Part of a small language model's weights: rotary positions, tied embeddings.
Each number is 128 + 32 x the weight over its row's rms, rounded and kept within 0 to 255. Layers, rows and columns count from 0. Numbers have three digits each. The size before them is the row's rms in percent of the matrix's.

# layer 5 attention key, 384x384, rms 0.0826, rows 297-339, columns 256-319
099:142170123125110171151163125077065087188198052059103090190062144154098156082090154153137148090148073149116145118099089129113140117152118112089189162165121162133152088060130134163080170157114160
098:121154126143032152151104103163134059178109145079106138141064134148095131116108069148137045104152160134124098144081104078145110092145152133088157162101158111128118109112172128119197097104135128
094:118099199107088146130108106182157130110129127139135115126139079091120118123137101145163127142165128104124117165185137055210101063142168028162089116122117125104096061103144100084104145126128160
107:138094101077150113055081105140135148131102081200138097080198158183098115128067155112155216159100105108116094142179111157183150106128159036167146116152120107110142166146158128074150164160139135
096:128112101133147122081135101104135139131081153131142116082158093141164127192113114119097109140110155085100132144189086124144103101120149156147104070153132111109142146113141123100099132132082198
100:068157150149231171183109141188128096073114107111104156132157117071089168181143101140127158156142126154115129110120110160105120045115161143138096171141122155161114154132095136178100129119119133
115:156129125115160160115121112157159111067071159135157114128151091100061167189105116109114180160099140157118098150162170178133157129132121132139137089118120082255129143134100112085155098160157177
104:128139177168168102130101130152118150114120097135144157109086121106145142106154114125112106165143084133132110123146123087154158124043101158141138133159101138064166107130140102147122159134185141
105:078132146135094111117131130126187119122103155084190094135103081120174107135077146188138113118090151116142145128084102054105138113145091135130165098137152168128136139199181159119111140156114133
110:113082152113092134134144122132058122135151102133072188170104146159112149089129064155155083137138123098161156126143125141103141171100077094146131131132156094100147056107103067188163192099082138
115:090137103115164159140143145136148092156111136068137136134101131064150101123131114172120129131094185087164128102136128168107151124079212087120071149151107165099106086090145160073172125093161175
113:135103088161140063127085088163191088156181212116170171094167110181214101114128127121118131145109144116146113075133142107108096114136133155108146080137105130108130139133106166106144167117103157
114:130102153128181094131093153074126127128106115146115138134136111140131142181195139158102168128101125172150117179108123096135119114120116139082121156152129162206109118164167112115120177185081111
113:078127065108152149136094151173132090140127149163117107137125099110148097086194082103117130152120143086169103129128144144049144122176225027158106091097131127118148186171101167152119068099129098
118:140166072133111092140130159110096113086123144159119187122098132141137136128214148091164134219114169110143142085150144069174069135110111126107233146130096129132084112147140121076125182136144086
119:143137123213127140133128103155096149081096116125104147133196115114154155134176116114147064123182153122073161105133073135155066078123111121155123118124154140118173095130168139162139139109127112
120:068173130162086136121145141162059138091122111190111177116158121127114075087123103139155115151138124136130118067124131158118138134098178092177175114124108147067167162056219193123191056100134110
123:135164077143146165094106113150097125120143153150170135120079154166128104135095107106096149112149068167122146152090122142081160154093160146095152123200129149164133171122086138084131127121140191
114:102104156159119108165149073098089143120152092146158141117103172178098220101116146138105137082149112139131150116108092080112134185161149117111171183174091169134133092133132169139113146130081125
116:056159128116117072161110166092130136126074107160125121192171142133164154132149115151126152113098080174102182157157116118142105147038126110157122084091140110161133081120155154084178145076155134
115:131124069137145077138157089111124072115074101153084141168172089168155141132126069060119112083149161090143115121106079116147093139100162173165086163138121136077111101127075145124089137146102138
121:128112176118124076137090138177097170128158122156126112123129145088082133124156130087165089126133128115170112133170122132192147175082081079122132097103105053157124121120148091099160132190153163
116:134114140101143122124130107092143142092100130173155117152186096102084150100133139122110087140089098143152112181124148098140078098084180058120238137184108145097153112092118144153188088159143104
080:129156096124067152169095105119106092116086193109130147132145075157096152142134191087074127111149140147131162088093105168097122109134203106121119085129111132093097159092164116085136111089136112
080:114130113148099120127147112148159185166158149145146138124141076127137109163135116174149081143123124132133135126087113104140104089156084094158153172100094094146126058097133153126115128183116156
075:071130149075166125153156111093135109137130180136156110162154156085140135065117077103140078120127084147108119175182120128121185150149147092149131153097148105139195090110092157108140112107134126
076:148115112152159095065116114130111164113091109090052142182113120110127116191113122118145066116090112101145102143116069092154118109146024144179141091115161109113208182184086138120116149132173151
076:099135163104102115078067109115098070103144170089163111119125129136117115091146158166123139135130100139141123075079134086170110066112134150158087142172076166122101159084173180141137091135112129
081:100126123131119164142018108111162163131172189087125125100124091078154168155177143084159152085106136128127134098157144157111136106164133137104080143125075158112113142133172110081139117121124124
084:113078113177093103177093093168142173117159104083135131078119118087182106184112071103175151095172097136179155095113120173145114113147124122116160119159122120103081130132101129092155158108110076
095:116153132138173128183122104133129108137075100131134121159134112117145190154161058128106066135131124099116125164077088133126095115103086101155167117096168117173133126145132104144189171148086174
095:105173122087237111118108123130144132118075164120133142101206123094148130104131079135181097074132124120116055183129142108140141102079090090136188156064152114139135174093114092124201113150130206
097:121143129176092116166154123171135119140132114127188123116083077117048149092124132102121095117133087132124147143136099191113170132137140136112093142146191107160110118150088106151192090199192121
087:160104121211106139106176165129170146115116155144084120110068110168105102132109140102130198100163121162145134131163121114108120140167178106103126154171091187104099165108112147105179060124039119
100:154089169152089126153073128121068147140133127128082206146105115100125073132090115196102122206079169204157120103123175078091165187123174132091122118145104073083144093137125145166064183071148098
096:142156141214125125141157127181160117151080118137134129127062090114064146132091161103111092100139156155140170157110113059137110152171110142079144157107128148181138104175146158164153093132149116
101:118154163130137118120089185141117104096114168125074106138124095111125147046186183169094116120184101153149161154073127073120166068168065075229159124104090116137173093159113124126183170097107190
107:092122169083144132132084195116156124115168136131193119080109121170151159163140121090125135091121145100141117111165156195134104123146063090177150098151134109073105155183143104065155121162145145
109:151141167090160099092173108178114171173155169160134080116127139155143145111166107105185109144097079077096083156172137175155091112144033181093154094106145135156132092183140135033075158192150147
114:067117157201054150145183154173146142065159197059133151103071154110152129121140104164118087140093192136111182097132140117159153135106184095120129122110141126133111145135158158113108085098128074
108:134114165095128108122120101094135139048148134142115146054159162154083131143111146124090147141155133193120079100175150136086145110141123169087114144164115141161116166176101146047074150126158093
118:100139115109178101155207173127117147100092094120157085068132091134128137124091144146145076106176156138168119111097142155110126069130218168128140138172144179111138117115116160121156121160138068
121:101086053171177154128117093153161124083079102147174079126142121102111083141126072121144147110163122067134152172114128164144170095180144066116124120119151123180106087124123086082211079113125130
# layer 5 attention query, 384x384, rms 0.0803, rows 298-340, columns 256-319
100:102125100108120123094107140145106175107113125125130196111148117118092052095138084155134094142183157168163129135202101136144098083119135140103149129151132119106129134104080109176126106074102125
104:099100133119134114089087133054108109130101179131144100128095171158113102121167120078113145122117119112127168109117141177202151161117119062213105184104090134127185148195102118130148127110130139
101:158148151112181132144175168126119176124154146162187084124117146079108073199134139198144121105125099087084130131129158124046188181174097106136117158095089109146127071099117154088149111130104098
104:084094132148080115123163152098100095074101103135125140151146133088107054076133126101118131111095152123134143140130182054124097100115149110173102152101155159182163154137116131173113140144180104
103:053061125146112135075129148149107124102078145084105153154093081185134166123146133134141090148130122132160115120157131141128173081170090072001164144140121129180146161126106162120134065111145108
104:141116129118157088224109188097115128153119124167156108129186115092101156122121106089137100143141138152093094109148137066065069128146109085170105076115191131155116094112126113182157149146176130
110:107122160137156126088109128157136120150095129114111148124095193148151150203176132151183191096158122106165159137124137101102089094135110116176099182089161159144130187150170166055219126163140082
112:108122116171085125079135118202158157064142159119112140143105169171092115103143097083119081161116157121156127134128054089124110154157184102085052093112102172104088091122146092185117100149128094
109:152126115137095143144110129067135079093108104166075150184146106046165068155136086102130160152132079153129118161142108144133087106121123134196147115130097109111188105128139123129193134113118107
109:197124086181172112148139073196085135112175100189139061102080164102126107140121143094080168147094136142089136124179091160109089108176186144120096147111104166147145163160114111088128109141123159
113:116098094100106111160161130125157094155097114126143185116144128155096129149136151100116181082139130186097107095148125134129111140123116136221122193151057140086128085100102174057112121139096168
111:138088126174103150191156131161115110090134120113124113111094090132091157125094104115104131182127085146119149099127181215144127088163083108179150112123135087118111091147126155164092162142121133
115:083098148121087111143156117126059140174109107087153110113096102099175065139140116186132143129117098134132159104113113143168112161112190116144086182131132142106134082127137149156183048114107136
108:157145102109153120093119130098153104167127098177101128133095168110142108165106087123120134151111173116122090092134058175150124145135153151104141106172117117103080147116117151095133117099152138
121:150100184174107152141196139078096094187149074129086126115109128140143127101131099086123111151134068186137139085139136148192063171139109173136192123182155173133183164128117182130113138107108112
114:160067142161169123151095106118092138080144138115137095096146137131156128132084136099116116107158140085094083149145166145173158103141119164096113117112171081111085092134082182111140107181144090
123:145151133107136162126051110118129120131141106100108097072113154165168141142096077110145117119140112118164100179126153155140144095145050151133148094118130222159144114125112107139130158107180091
115:145154128108153051064143132150122182088145122131124154082078149113087133098172136113141138136142065176179194105131127105083157100156131169084125160158097152154156122183100134123132098156123134
115:129098097113151128087120138167102098150129081106115126148170114095167102156114221112119120098133132107143173123158109069089143157179142159056183124065191088143140103186137170084146132101141132
118:171116155118140134096150166026140120107177143126097054136158169135157132164151070090090138150158147084126127162080130096088119106159166137139099173141111132116176167127080079147110168119071091
123:123167156141121115076112103132150117123161125120078131134147125159111109110127060122095142076121136069122100178142130173148251123124121112125167091132140101108065168135135137113087123106115125
122:124112128127187097136140135100130163138138108113135099132179114134144096147138095114123166149089200141125079140140136155135111059078131154049076158137131107108066107113128136154113021110103125
084:082138089136136098122080119185121152140083115148156111143116119070176105114148073088093134111131110084122145160163138128127229151126104123107141129099160138161186154125136132173140085111133110
087:134111106147118125102037216111079210193106160138159114136099094074084147056105098098170109176159161110161162150150121117113161055111115101079170096114144119159128066130129189147073107129192086
080:162098162157101148187178048123088117114181180168118150123151069130142160148100161201109166138115111132153073088132147124129090102171102186185169119188124133104119091142123113124172133165142137
075:053105155127126146153087090088127133169115113172104172098181140126081168114174073175108110152172126184181144089125074077152107078120080111101220160137155103138052111127095200146136215145139133
084:131137138110181081101151132114107129129149083145085151158105143133202119151126103072131107104131169197104103111136107059144148112069131179162083132114104139114130160104150082083134095108135209
086:098119042111052152080095138142074168120123117114161146088082156148072038134129108097145100134190100130085103201153097093109136147086135115105155110127122123166136109106133153180172138150194166
089:115092047178149137110124132097086111131092122101153101139103094146187105032183112120090113113169125088172122133163123111142149125103101034097117115112200132175208086146127144121125103097134137
091:132111092070174158114153125186122098126099128127147177146143068136138086076101061106162139119119193101162128160173141092150172106081085130114151163088189108158183123107157161178158143128155087
094:066134164073111116125143094192176075079140148108143118119197087133164145139136128108141130173178153110160141161141096230118096075112099063078122155158169159206149085155088164134107097151174180
102:146123138145194191122076118155105146141113121114119155060112145212160089133093108082126131178152114111115081147113131137121087097096106121063156165143209128090113114098112114185137139102139098
096:106123136146108113116155150079077125128114123158145126134053156145158148122170138204163094107090129200110147077107122111098149139146144079134077123107140143030118117152162143049117171073113110
109:142111076142114086096106123175124139142126129159161133160131104093140194089144133067146143100159174161094109157091060172153127076081116065149120121137093179157131159126132140050171140114088090
097:135111149168092194143125177114121089132073157153159174114068107150132068103109120236084134113118134133112071096138179076158133102163101117094140127190151083038145148133129107194084124116093088
101:144115171133100135129184122113093107094116142108035132163139132138070077127178165079120165141113116121145122110130114150158111143138150183154124157133147126130159204154104098174081160115111117
104:175175139107199113122092090140098106118119112143087101138137150140137124226154147128191105103156162147108116156096100071095161171123113099111150152113126167100086086153115106064099146147130160
113:093185104125141140160097073106131122131154104140096144071120125119175165156081096180112116117162135140081161123129110096062167175131109104081106184142146087159151070110073158190125141196115129
098:138114123180123143157163126159155121150092109165143134169102078122101118112134166099142131063152065057196142147149144122155098161101194175157109105103145127132125124120121084097168150185159156
122:062173092109114118145154137173143171127186087095089149127075078084138163141108157163118132055134149195145147104095096107110110174128111102135152133119072141153123109136143179170141184132116101
108:137104031161166122165116156159092104131129119099196132180128108065092127112129141188059107174121140104150158126163139125145109164137169102077085161115126146166085167144102116153160116173141150
126:117101102107203166118092083082105113091148130142103079080126143120166122129105077125113117120139115113188112156132132112166141107088085106094111160149128100179154114170115157107134103176127149
125:107130128142132101039134170053152131102182130097140084140139133152147101157113060103173136096141133173138145127134143141119181113155150140172159120141156155092051123138135178163090079104068128
# layer 5 attention value, 384x384, rms 0.141, rows 256-319, columns 256-319
098:138168166108141120135109185118147112098159191127152132157052130161135067117119160145142106104160079129052192167096120158127159103121172147110119132127061108135107100089167063141112053139097093
096:130149098136160124097174103108174158138160133149090072107111128139068154132093107135159111126116087141145078152165156145107122128078099127159071106096090161153118180104160164163091124133115096
098:139135104070104101161129081160123138163118089188088100119107149095193149067081156131141095106129154136075162175136121124165114084148134111199079114156201088164142159152077123062118095104152157
092:074139201128094121119141143146079147109124095083071154112148191173129141142134130122168113167156137110134152135105115078184098177093175065097092175097103125169164055121150142138139157131122069
095:134173174140146132126096071115077101152149143135125082176106145084151047131087131092141130142124094140116104138144123179090126137123131130105200149108131093109124128144101136173107129116118097
092:154115154136102074148114083151171162218116132139140137058079098152091151135124158190116128079107122111100161136127125100115136139145102138076187134160105155178160152159060085118096083090102114
094:133171150102092123072198130129097146148074189067171078112094141195125169167158128070121155124122128092124169146174174162089146160171169139135084114156141157154162127151169126036125113144065104
095:104137130130112088182082141125162129063137184171135082121123088146104122145187167145148140177109153107169095080101154172112169114078149060137143161041068170121138111168136087081136084129101089
092:030112134138088142123102108081179143127138098145102142109163132108077148126116091130065171185142141081110073169099124144142129097075108089084083150093110171069147119111076178084153154126108121
094:127063126128102155097108091066087129162096112163155153152162131164187110071143147084153107089125194129094151128139098129157162099086150209121129072115139143134136157146140120103125079150111104
100:088144125164112084119109135100166095106159199088170171162116110128105147151140144098116062136076106097138132114177137084081147092131177160059120120140130143085132164123067137110126070171102089
094:123133062129150083119125155076081079203116177088095104142130153103133100140128144127136131121141177069104139086150135147079082066169119034145118172153106124165127100179108141095099128128141073
097:120133131139111137168137134201183130170147093098100138106058164168143064116107178114131142120171161136191134138105136156191143141125149105102157133163083166092100147099093119147090119178137086
095:139118146141137124092117144066103094140057106146094090176085056124120163135082144127140147134100081115060142132068105177120163085113134047168122099128154145119126112106188149157118179155162156
095:143112107203166183139165214114157171151141066089135141096038141096125132113093113153109168174093132045111198102097107169139159121119123059173128151066172132074161138195102118112163132202095129
095:109159126127127087136131173191152147117131109103133124106161069154143180168127136100140068121120093105137155109155153170116085166119107132125143089136128141075101144129078153142162167129148144
096:149125096114174138138142104142112118179112071165107101089133125154118091088159146136162136157091089130139162123127113126111117154132120104156154143139090191140151128172162049156098079073145119
103:134096149179102128067177112145108164114141118116120111157139154106108095170111113124158091154199191107128127177125123135094141180162092119099102127186166125086089142155155170143126176077108117
098:191175168165189144138185127105078117110097142128218099194084126157138149115125124137101165105162140131124173148154149111140126066107142108119158112113150104090084130110084139091160136142152191
093:151148134089089082195162115080155147155126136129092157124071075140176128150150100119099167152159119171099112153188096165128099139184076123142114120096147125125159155137109153097071166118138147
094:139092109162170138119072179128098154102091128119069115113149089098104088123176127130137130089109182121169075103172109202104126073156112158113086134096062104151126151123156150066084119115119120
101:169082116176137112195204209100102105168118102148125155178163156146156142156093104146119135097113122177121147150118121107129136131086119154134155111153132148096103161152132135119170183117167130
092:133127144119170123140113150105100152092130155078129107069117148220151136098094158182118149144155122151168114205117117100061126232171110097166191194093091091168157134140181155055106132126083154
097:189099123168152172138120185164136151156121144175088170117101132096158124164103141144062088151082146140077138112084131146098134070120134098142131135131100117151128126155176171121140118136168086
096:165146081168106134102187026111114118104082125156101128111130140102134141143133136153185124136091084124037106118123173089099163147132071073067167114162138131144137103119055099095095150112117080
095:064075184118120106100150143185076127088059105137090105126101173100147153146137224121140063135120080099165140150085126099156119184124161146109159151148115118154097160125090104096139123154139188
095:132071137137098093152064098116162138131157141101141129127148152146190140130163090158108120072150149124126172178144126136161091156112138120119133184094055156118160181129148109121135072140086111
094:122122105067092136107114075103068142139158192132132155137103086096098075160100137172154136136122086186145147104113171145206115044175063132151114097118134130064078096128138163142125139103095088
095:085112140112148137137109159132117109207133149118102129083173129146092146170126154134131182122120119144178122133178098134143126130199127158188141153075130092126077096111191109170077134117122082
100:063121125140108151174109073093133132091133173168175185096111145134129147125158116130156062128068159168082188164170151080155171154081150192120129128142057088173104121060129148147129153128133129
098:150154164141155126139147145081123159123146099145143133078156117134123084105185149207161128096202092098104165121136165132076192167112081143207125156081125102151150136146165101127154143086132111
097:143096175101092112123123202103109125185123083123143136104131077201131130185134161203112126087128118078053129127151182112153082102117108157090115101103126158068113113133075129137076110118152148
095:097136140149072204089096166122101152192136014117157118140162133127133124155130133165102145153181137123113095159092147087078126076071130139082120122132131161121109131184103152176105181116159207
100:174102133115097088154194106124126077115092089134142174137144148153145154087114141110115176113102120130087190104178082123134145130128118103149124129141215117079110165157185144113121184101095160
097:077094139117147124158122151122138160167114089110125099141174110114086117147122131138119110129105122131118037109148104106167136113085084080138155158203136195132122115082150120129098113122097107
095:100163129074187177152126119088149152145162114112107206166171158140077125097106131113136162081080175151143140063135113121182063111147071133148153068128149125076155129114142129128186155129133156
098:169073151105118112104047096140119154171090096069110077088138116108167088125144105218162227148083163063125150110124087135067131119129125125156153152145148147172138045111123114191148197121166120
101:104106181123161133200163124177140162179113141095134110153148122158106165136090124079100167129081115108103127055112084091133132095136091111131149133094179181093119145147156105105055096140149158
086:147135132161071110099164074176091138155092141158138091093113128150138137139126123149145116085078148153161027116105079142178126098139127137112149145111105140075103099122126180161127187188119138
095:104186125157160104123138093152144120147102091091190067136109128107107155113157083139134099147132087088124178094076134127142136106073131106102131049152147181126120099143108068180090094113122111
096:127116082161102131107153210140185142142107124082184061166083122169187139158130087094098102126145140158150173160095184132132178129162189110094102130087150126080150132094159118139103081134103192
100:049139117109179141055134081136158090116117119111155139101163156151117171110118140133165165112100123118076199120121129134128055119095121178163146104148133169075088122104115120114120136112063159
099:100086154157106111072152111159168090073149174077182087148202117118181158141185129134139069137121109160157174122087134152150179156118166075135100089102126095189122112122144112150146125144135121
097:087157147146196118078167127123080153126082149122098149141127182139168148213106146131114145136139081103116079147146128138104149111104123180122151107136181158127091134076076129141193164097165134
103:173129096107125131119125208149186142169128152159150128108102129065114157162104161137095121143098101121125118118141140199126065117114116117096156173117136124139081048166122047128155065099116129
089:111126119161168106143125128144159139134122157098125170156123132107100075174146137075158182165173131139176078155130150171167122179142057209056135122158122099167194114123107166114166096161156122
100:138145094137164108157139145161123101074155132093113127095148117146122192175114161086139133124058152163061157166147091143132121129181082178148218090100067091075099180180122121125100116132043169
087:091123150115105090154122067117133118073114135151140114160165100145146076168177108085094126093187186132132148153179050136171123187130132075148164110130136174153093143174146082147118134131081122
101:125110145106055161135147143171177128106126146165155155147167151131079093049163171150146183146089128126073103194153136071167122128097126165142130094104075131197110137178122119111180109180144077
099:108107169147162150127129178176140140114145114064133128180125133152107148109125077112121132119130146160154164016145091172168136152123108090146176097149084122109085141124137126104120117134160160
098:110131141108137094096076091127094132092092106119086149098132128120149121139114156102111150162151143115112120131078120088136159156153142149145136087133132118099177151103159165075178091088096073
100:134103111119112123139133202139058149147105137180091127146139114111157137120202153124090160124112125142096135106137108111121076131164162073138099163104142099069107133176181137136139164120133168
097:135152141104148113072197114151081145173180079166222169162125127145130153095131113163116123140083118112109140140157091153124137176151096157163094170078149172120111142088127143052133188130118175
100:209164095122151197065078106141100117092140115120126155125100086095133199055122063084139127175144188146168183075200091141176170108106160123154136047143126097093150139124061104034114175143168170
096:159121115111143133133114177111136120121207107076118088108096140159077089119132119079141109106106174156110125139096084134143150152154128121145166082092125148103129153090130159076139178097126141
097:083152120163151080117127165142102121070114114134152096116112080115088131114147144102135132095149142107156129071112128143117117205158163129068108130169142095154162107127165122140167119108217121
100:119140086156147131140097194119139172136103137078147171142175132079124168070186133103119118137137127100142192082157153116135225142093122110225116134101154095132150156177101178161166154116122123
097:134142128112095137147156076115127106142116071128169075118136076107123114103111154136164173145109101180169185099146176087124157120131151114143128139074148099111116123149171073139093131086202200
096:108114112095104095164143136116132164125192172152127167119171116122084180129124150173128118108146094108149175098115119128168099126145157132121138123160152119143179168172172125131133125156156154
101:131130095123147140176107068133182155156111152160118081114100116169113118127137131132139162099146121099148074131129119148144116132119074114074157162168190195156129095109163132167085134067143066
098:169131113147125144098140148093156056133148104182144173128176109191146123140109132123147097140102188154136180147136137150171070176090089132116110202138101000102098143148153127141155126111141116
099:099129066116133125073157167108123144112085116178142135111137153138174105164115118173145108183122141079085108155167146132133173183102157078167130084177137131153084170146116118119121180114159098
103:073135113126132078087145116123109127064192139138117135094117119075101138126149139157145122086214102082190100160134105140100125155234186100142125110103107137117113130169143106128123121155128122
089:160176115096142118132107060142162126117170105108102149168142124090133198091103137098081113143136131099156142110142127146147137133138192126136129116152084103114098103112156116085190160084112101
# layer 5 attention output (transposed), 384x384, rms 0.13, rows 256-319, columns 256-319
101:079165133126081173141138149124191126148155120143144124161074149146213144094118134102116116156136132109110138155155069155135157136075124136105109110122146099104133124133115141084121158046167081
094:146105168125170118107091212082124110148116160156113133191147085150156162121134145140176150137119144148154096160145105129192127115149154121113215099070169111119178197064107125116083115085138087
096:120146109139132097082062135187154112147140089103101150107161122121059077130134140100198134163127160129123120182162101118160153164189147169140096130081085132178125132138150195101122153151124142
096:137141103164151118111203150108134142131106182201149133172136152121130112130163155154176153090119137130113173131096140112096161111103159097091047149163108145118158138036160091094137124136117108
094:110122136149109135098108113082123141114160163158116096161095121156184122107159158092117130110120104106106115096154127114180109180210145080160106134193068191190104097134097101124083183190126097
094:106190167103128118105101118058166071176138099142172074085147106064186168124128137096148155113138137126104202168118152146144109133139132080113100106127130133179096085115140124069101160108141120
094:173083136193130156177198120116108133149113149171140106138177072144197149129149110126124116129126130143096120145108122151104115118096174131147173185126148098152194127159150156073131103058085124
094:169096059152118158100188063105162093123131083207183118124186120149150146128164153112102149144156093159136138148175120111120139145101175122143190141123100118164141111136103174181082095149163107
097:132134141101100088137127163134168130162146123179183140140138152166066155106099128112121067133048136149079145140103133148135142185078099085151101095140157128180085163097126172143106060154167141
099:101124162130156043119117126167145116134100113087123147142146161164144145092114117134087111130172145161114147087163096129149106135120167146077113125163151088178139161154156139076121132094129174
100:086109155114113164093175134150134130204130130127128136109161171157098159092145101128147140180151090140076172149140087129153127090134147082085150119137148139110101214109154129112087130098150140
102:182143101119089138116185110155123100136112168127141117080109121133081220069079104076181108117081112131136063115083094147139126146154106131133152126123077150088130127147133133110137087127124158
099:135091092109065084147147094121092128106145101125151122153128126171163177130101151115101129147169143136119155140082100089069089155137184074096087138144071150126062130098125151069178111136107146
098:133159170083150162115142175158139208129077119077196113125153101107192146107195125130107167106106147118114139148135123134143136104141131118148133132123088086117132122132140119114147110145161223
100:248091087084131062140128215100117112062144089120140152086142125134078150111132137149128149108035149168114146143151147109106151092093104174113168209072171106092155135132120134154157120125161167
096:133142171103152132175129117136092133157128157163124137148067098145173133133068105161107138111052116167178129137132137112150142149100086136160190136127098148114093137066134153105105123108137123
098:186152125127102106153112167133119150112136175156080167114035125068133148126097138162108151165154109204133104179090142152105093137070121161151150133097131162129086116138177149189069092097081117
101:121131181110128126138095139102105137118103142103126108144137181152075158125098132190139183072156128146116130140166172137133171171147151082170119113147108102124089128122106132116160147079126128
102:149132161111135087140110159144158101089138147104145107213152132153139098131113116131070104109164124163175113161162075094116178168110154122146119156142097144143110116117109127111152126148190135
095:118129123094079138104102086049174115138072107169130118190119112107135097119079075112171149084108102121152141139132093110156094099185168166139150095159126186159165211105104112121084082109139098
096:088152140120063205174134154174172193116139161138145126174169144102086141100137187055113106169109106091167157121096162111109209087170174140091146115113148117147138115060095158149152076173113125
106:135090148110113154093181165097125110142146141160129097139091102104120163100104151092086211128106129115131086108135111184201139068099109226134136121186131129133130199134170114104160139171174083
094:101096144131152061094188120098163141124186131143155158145176076153109119086174160122130110125135162117111084088132109150129137126151102143144129133143123134116157062105069170070071152096093142
102:183146134122058141124137202087114137182064094160106133196125130168150149077151114154144134160135159140117124147086187171180120111115103098134094158177135141065115103135116127121141147166111106
098:147158115154158124078166070071116173074043164096105168055108123128109116094099159108137164136110063109169119097089080136123101107105110146145163155107114112122118193111153128109096182121135151
099:079142105116166112160099107122145103176096127094115140143157153165087179163098145163151086116139145150100100165102081124079114126132201085172108110103120119125173100119094080091173145067111084
097:099145102094166120164146122105119073139162152150158127064132198159161190149121061146114104131105197142121145178100132162137138122140103115156129116133100135190154132126125112147092137111094153
095:152147152100171164167202101139145217190164077115095100092114090103135150136128059184129188083141157130117098164181118117123172088201098115101163184140133103105141158136160112112189170061146143
098:130131110095174133133128167152145125098126128180106134070173082158117142136103142110157146145134141159172108149102123134143146139112144121080119176141122114078148130169067092137107128092114148
102:126119121149165143154125106124157117128132093081076093146173197121129109126118105061125199128166127092142137127121137128031043145097149130111138059120123147125179111106045143140095155126141182
099:159126121132134178136155128125142110095111119114116159139107126112130150195094136124094140089096055136111135133173139136142212164076080182081204111074082138100136110099095161181111125094146125
098:122134112138145095154135121096110125114128160123077076112158198066068133146081097111113131112134160164107148072145132125173162099136080078102086154099195142085104199118080063143127104096104183
099:151097108153156140138088122109152127167104109170090109158159117107154125056160148150185095146131125112131098145095152113163176142106135163139097120166113113110125121139128155121225077151173130
102:071108050090134121130104136161128149116051146110137107149121163087093116162097144150114151157130130185179120125132109176186171112088119135111113120165163105077109129126112177090150056176104144
095:145158150094108110108141140151118167123154143187164110067181094103159128120127141100167179106139124144149077108140104115155136169130104155153154141134226182148158160077134113158162198083120113
097:164137152183158153101125099166183150164137099125181109112098107115125108131150116142152173111133145114173156111137089150109126135150103153163124141148109163115143136133103116194168086113112158
102:126091128166126144106141089115153147117114121131109150089174115096152154131145079164149160057116171128101097148156131112104139141210069140186113116143138097160120111162111162106105085144126135
102:176138081106089126065169082139174127104176132135075143158127192180102098150153157059116157126154166126086106131137119089135063080123149149109114134143098132143095126102146149138135150160088150
089:100043144103089177153108081098132168147109137174143166169092186120106078125122175123184122136117134118148118172135139117119133156155136076154118109106137090123074156177167081097161065129163132
097:111148156123181098142087165149141155141180203136189087130078179106130116065107055127186133155103136155105153144087146155171150103101159151148103114121152110134144134091118125111124154133184134
098:134141126135135112144121157117123163140139182074157142111059082166132101172112112106160117187112171088109107140179118092154114131141129100112112113123148139094103116180116085133125093101157130
102:114118108074114128128120193067143103077124119170126131066169077083107096128121082108143138067143171134111112112071087134149100154120072156130181070157119181117127112083120106122110144153077154
103:128095099141094105128122081099074083166124120092211104144078116129129150171141095138143163183195162117133130153110167135085114154073136113095061074149157140146071106093199103188168076134107150
100:127144164171140134195098114097159091062116167125132118205121145125200133160153118179154123118080163113081182128127147033177112125150115163143149110114175015098213081158112165181090198128150132
105:170170147131131079166118126146107099155151105110156098105107119175149183118106121099119137205136137116080122159132131122197107108098143159129159142175145116055155164137130183168129152119127178
093:131057104078153109110165117150174126097132138113069170152113116132127154115101163151110027107133132155139144091138115119143096160158097166149128135120111180126148141198074138165112116094155101
104:118152131159102108168126156113158125176125163119113148170099076099081173136102085154128127107104110145153162079075159120143135063150117135107133126066151118148133141105100126114134182066093069
094:152126131132195182075108159132089134142067103150124123158134157117098163122063153144113084173168124148127119150137135117116128102109160084076112108138163123220109078082096137174196094153092128
099:167087134075098161081160117120105087110078156143126134095153147117178144074158122094151144130114170115093148164106136196097126062177139128166106111141132154116171082090124174086091135092150162
103:210129140154107127144099166122121123098171158116161076147115141118090126106136163131135125117050130134120126147162116190147089126092172156146154083122176115120132152088157086111104121164123097
096:099160116112137174103088158128153199136047199134098169085120138098106126108142163143134086116143141116158137117045128117069031138132080060109167140142076117103151093068081143144108091087111163
099:163113172136166133188203112103095161139144096153161145130137115116123117183119159134082161164051113120163149190193083122136109132091086151121152182168134118129134141132132053210102103134127083
102:157111126109137100175105110117166127116111135079080126118100124138096112195105155157165132127095092132172103108110107105084176091131130146130248222165126105158080098151155107041131148192107131
103:193084119122213117122133124095167133101125129124201104139102118174149125165130091155115107116198120154135217136173049124134165111130144135140137138157130100141172094122084174152097075168156182
098:096179119156097119109173182114123163148147097145131137161142105141096127124149148089137118123106169150191147166136071114116109102138153103137127101162128127160116130147101106182099150180119143
102:176184130199079135136106127138148149087157134100126111097085122088124152150154149170128096043098076151141116091137119136089146167108141106133142092092119110144138095157054127178115139140095115
103:153097134182112102184138191087156124100145107100117126053106133092109117107191151077119186155061115129075164148209123135123154140140095126110154160125187119142104105179154083127172161113088145
099:164178149146125108119063111150158180144132108130137135172135132072129159126124127119072138109158135156178183123162190127106123102106116209137134113084127121127097119150130115089107148103122133
095:057168154153077141119080116155096137122122098141098118126170113081146165103145180149152134163116146121161158149135148154107163147124137050102166124153107016106124150078151127074197135122131109
102:131135165133151111154125141118127103142064133166101141116138175106101115181186129064086177137111126091096127132025105114175130121151142116119132163095098160113105141155134169179167100072087129
103:116114159127112086037167148107130151161134151095083146162135098168106135104135115132097145150086116197120172164144054113152159102081117145137139072140158064149156125125100132112109166071141153
100:088131115064179128065125122117084153092127101095171085171110107110088098100077117197144078112145093088124114146133057147078180136165172079097095124160179119146121119126111160117132116097123073
106:086120172122146112099115104112163092099111207095120143103165093077171179164119196111134138107082154108128156108120147148131099114141080109115100163098070139132196040127148167127133150199096138
091:115104092174123185168191141144154126069087152095139126129136158140129101111167141144118093069219134113108084117155141126167107095098096093108056182087054099076136142105104102162163130164167173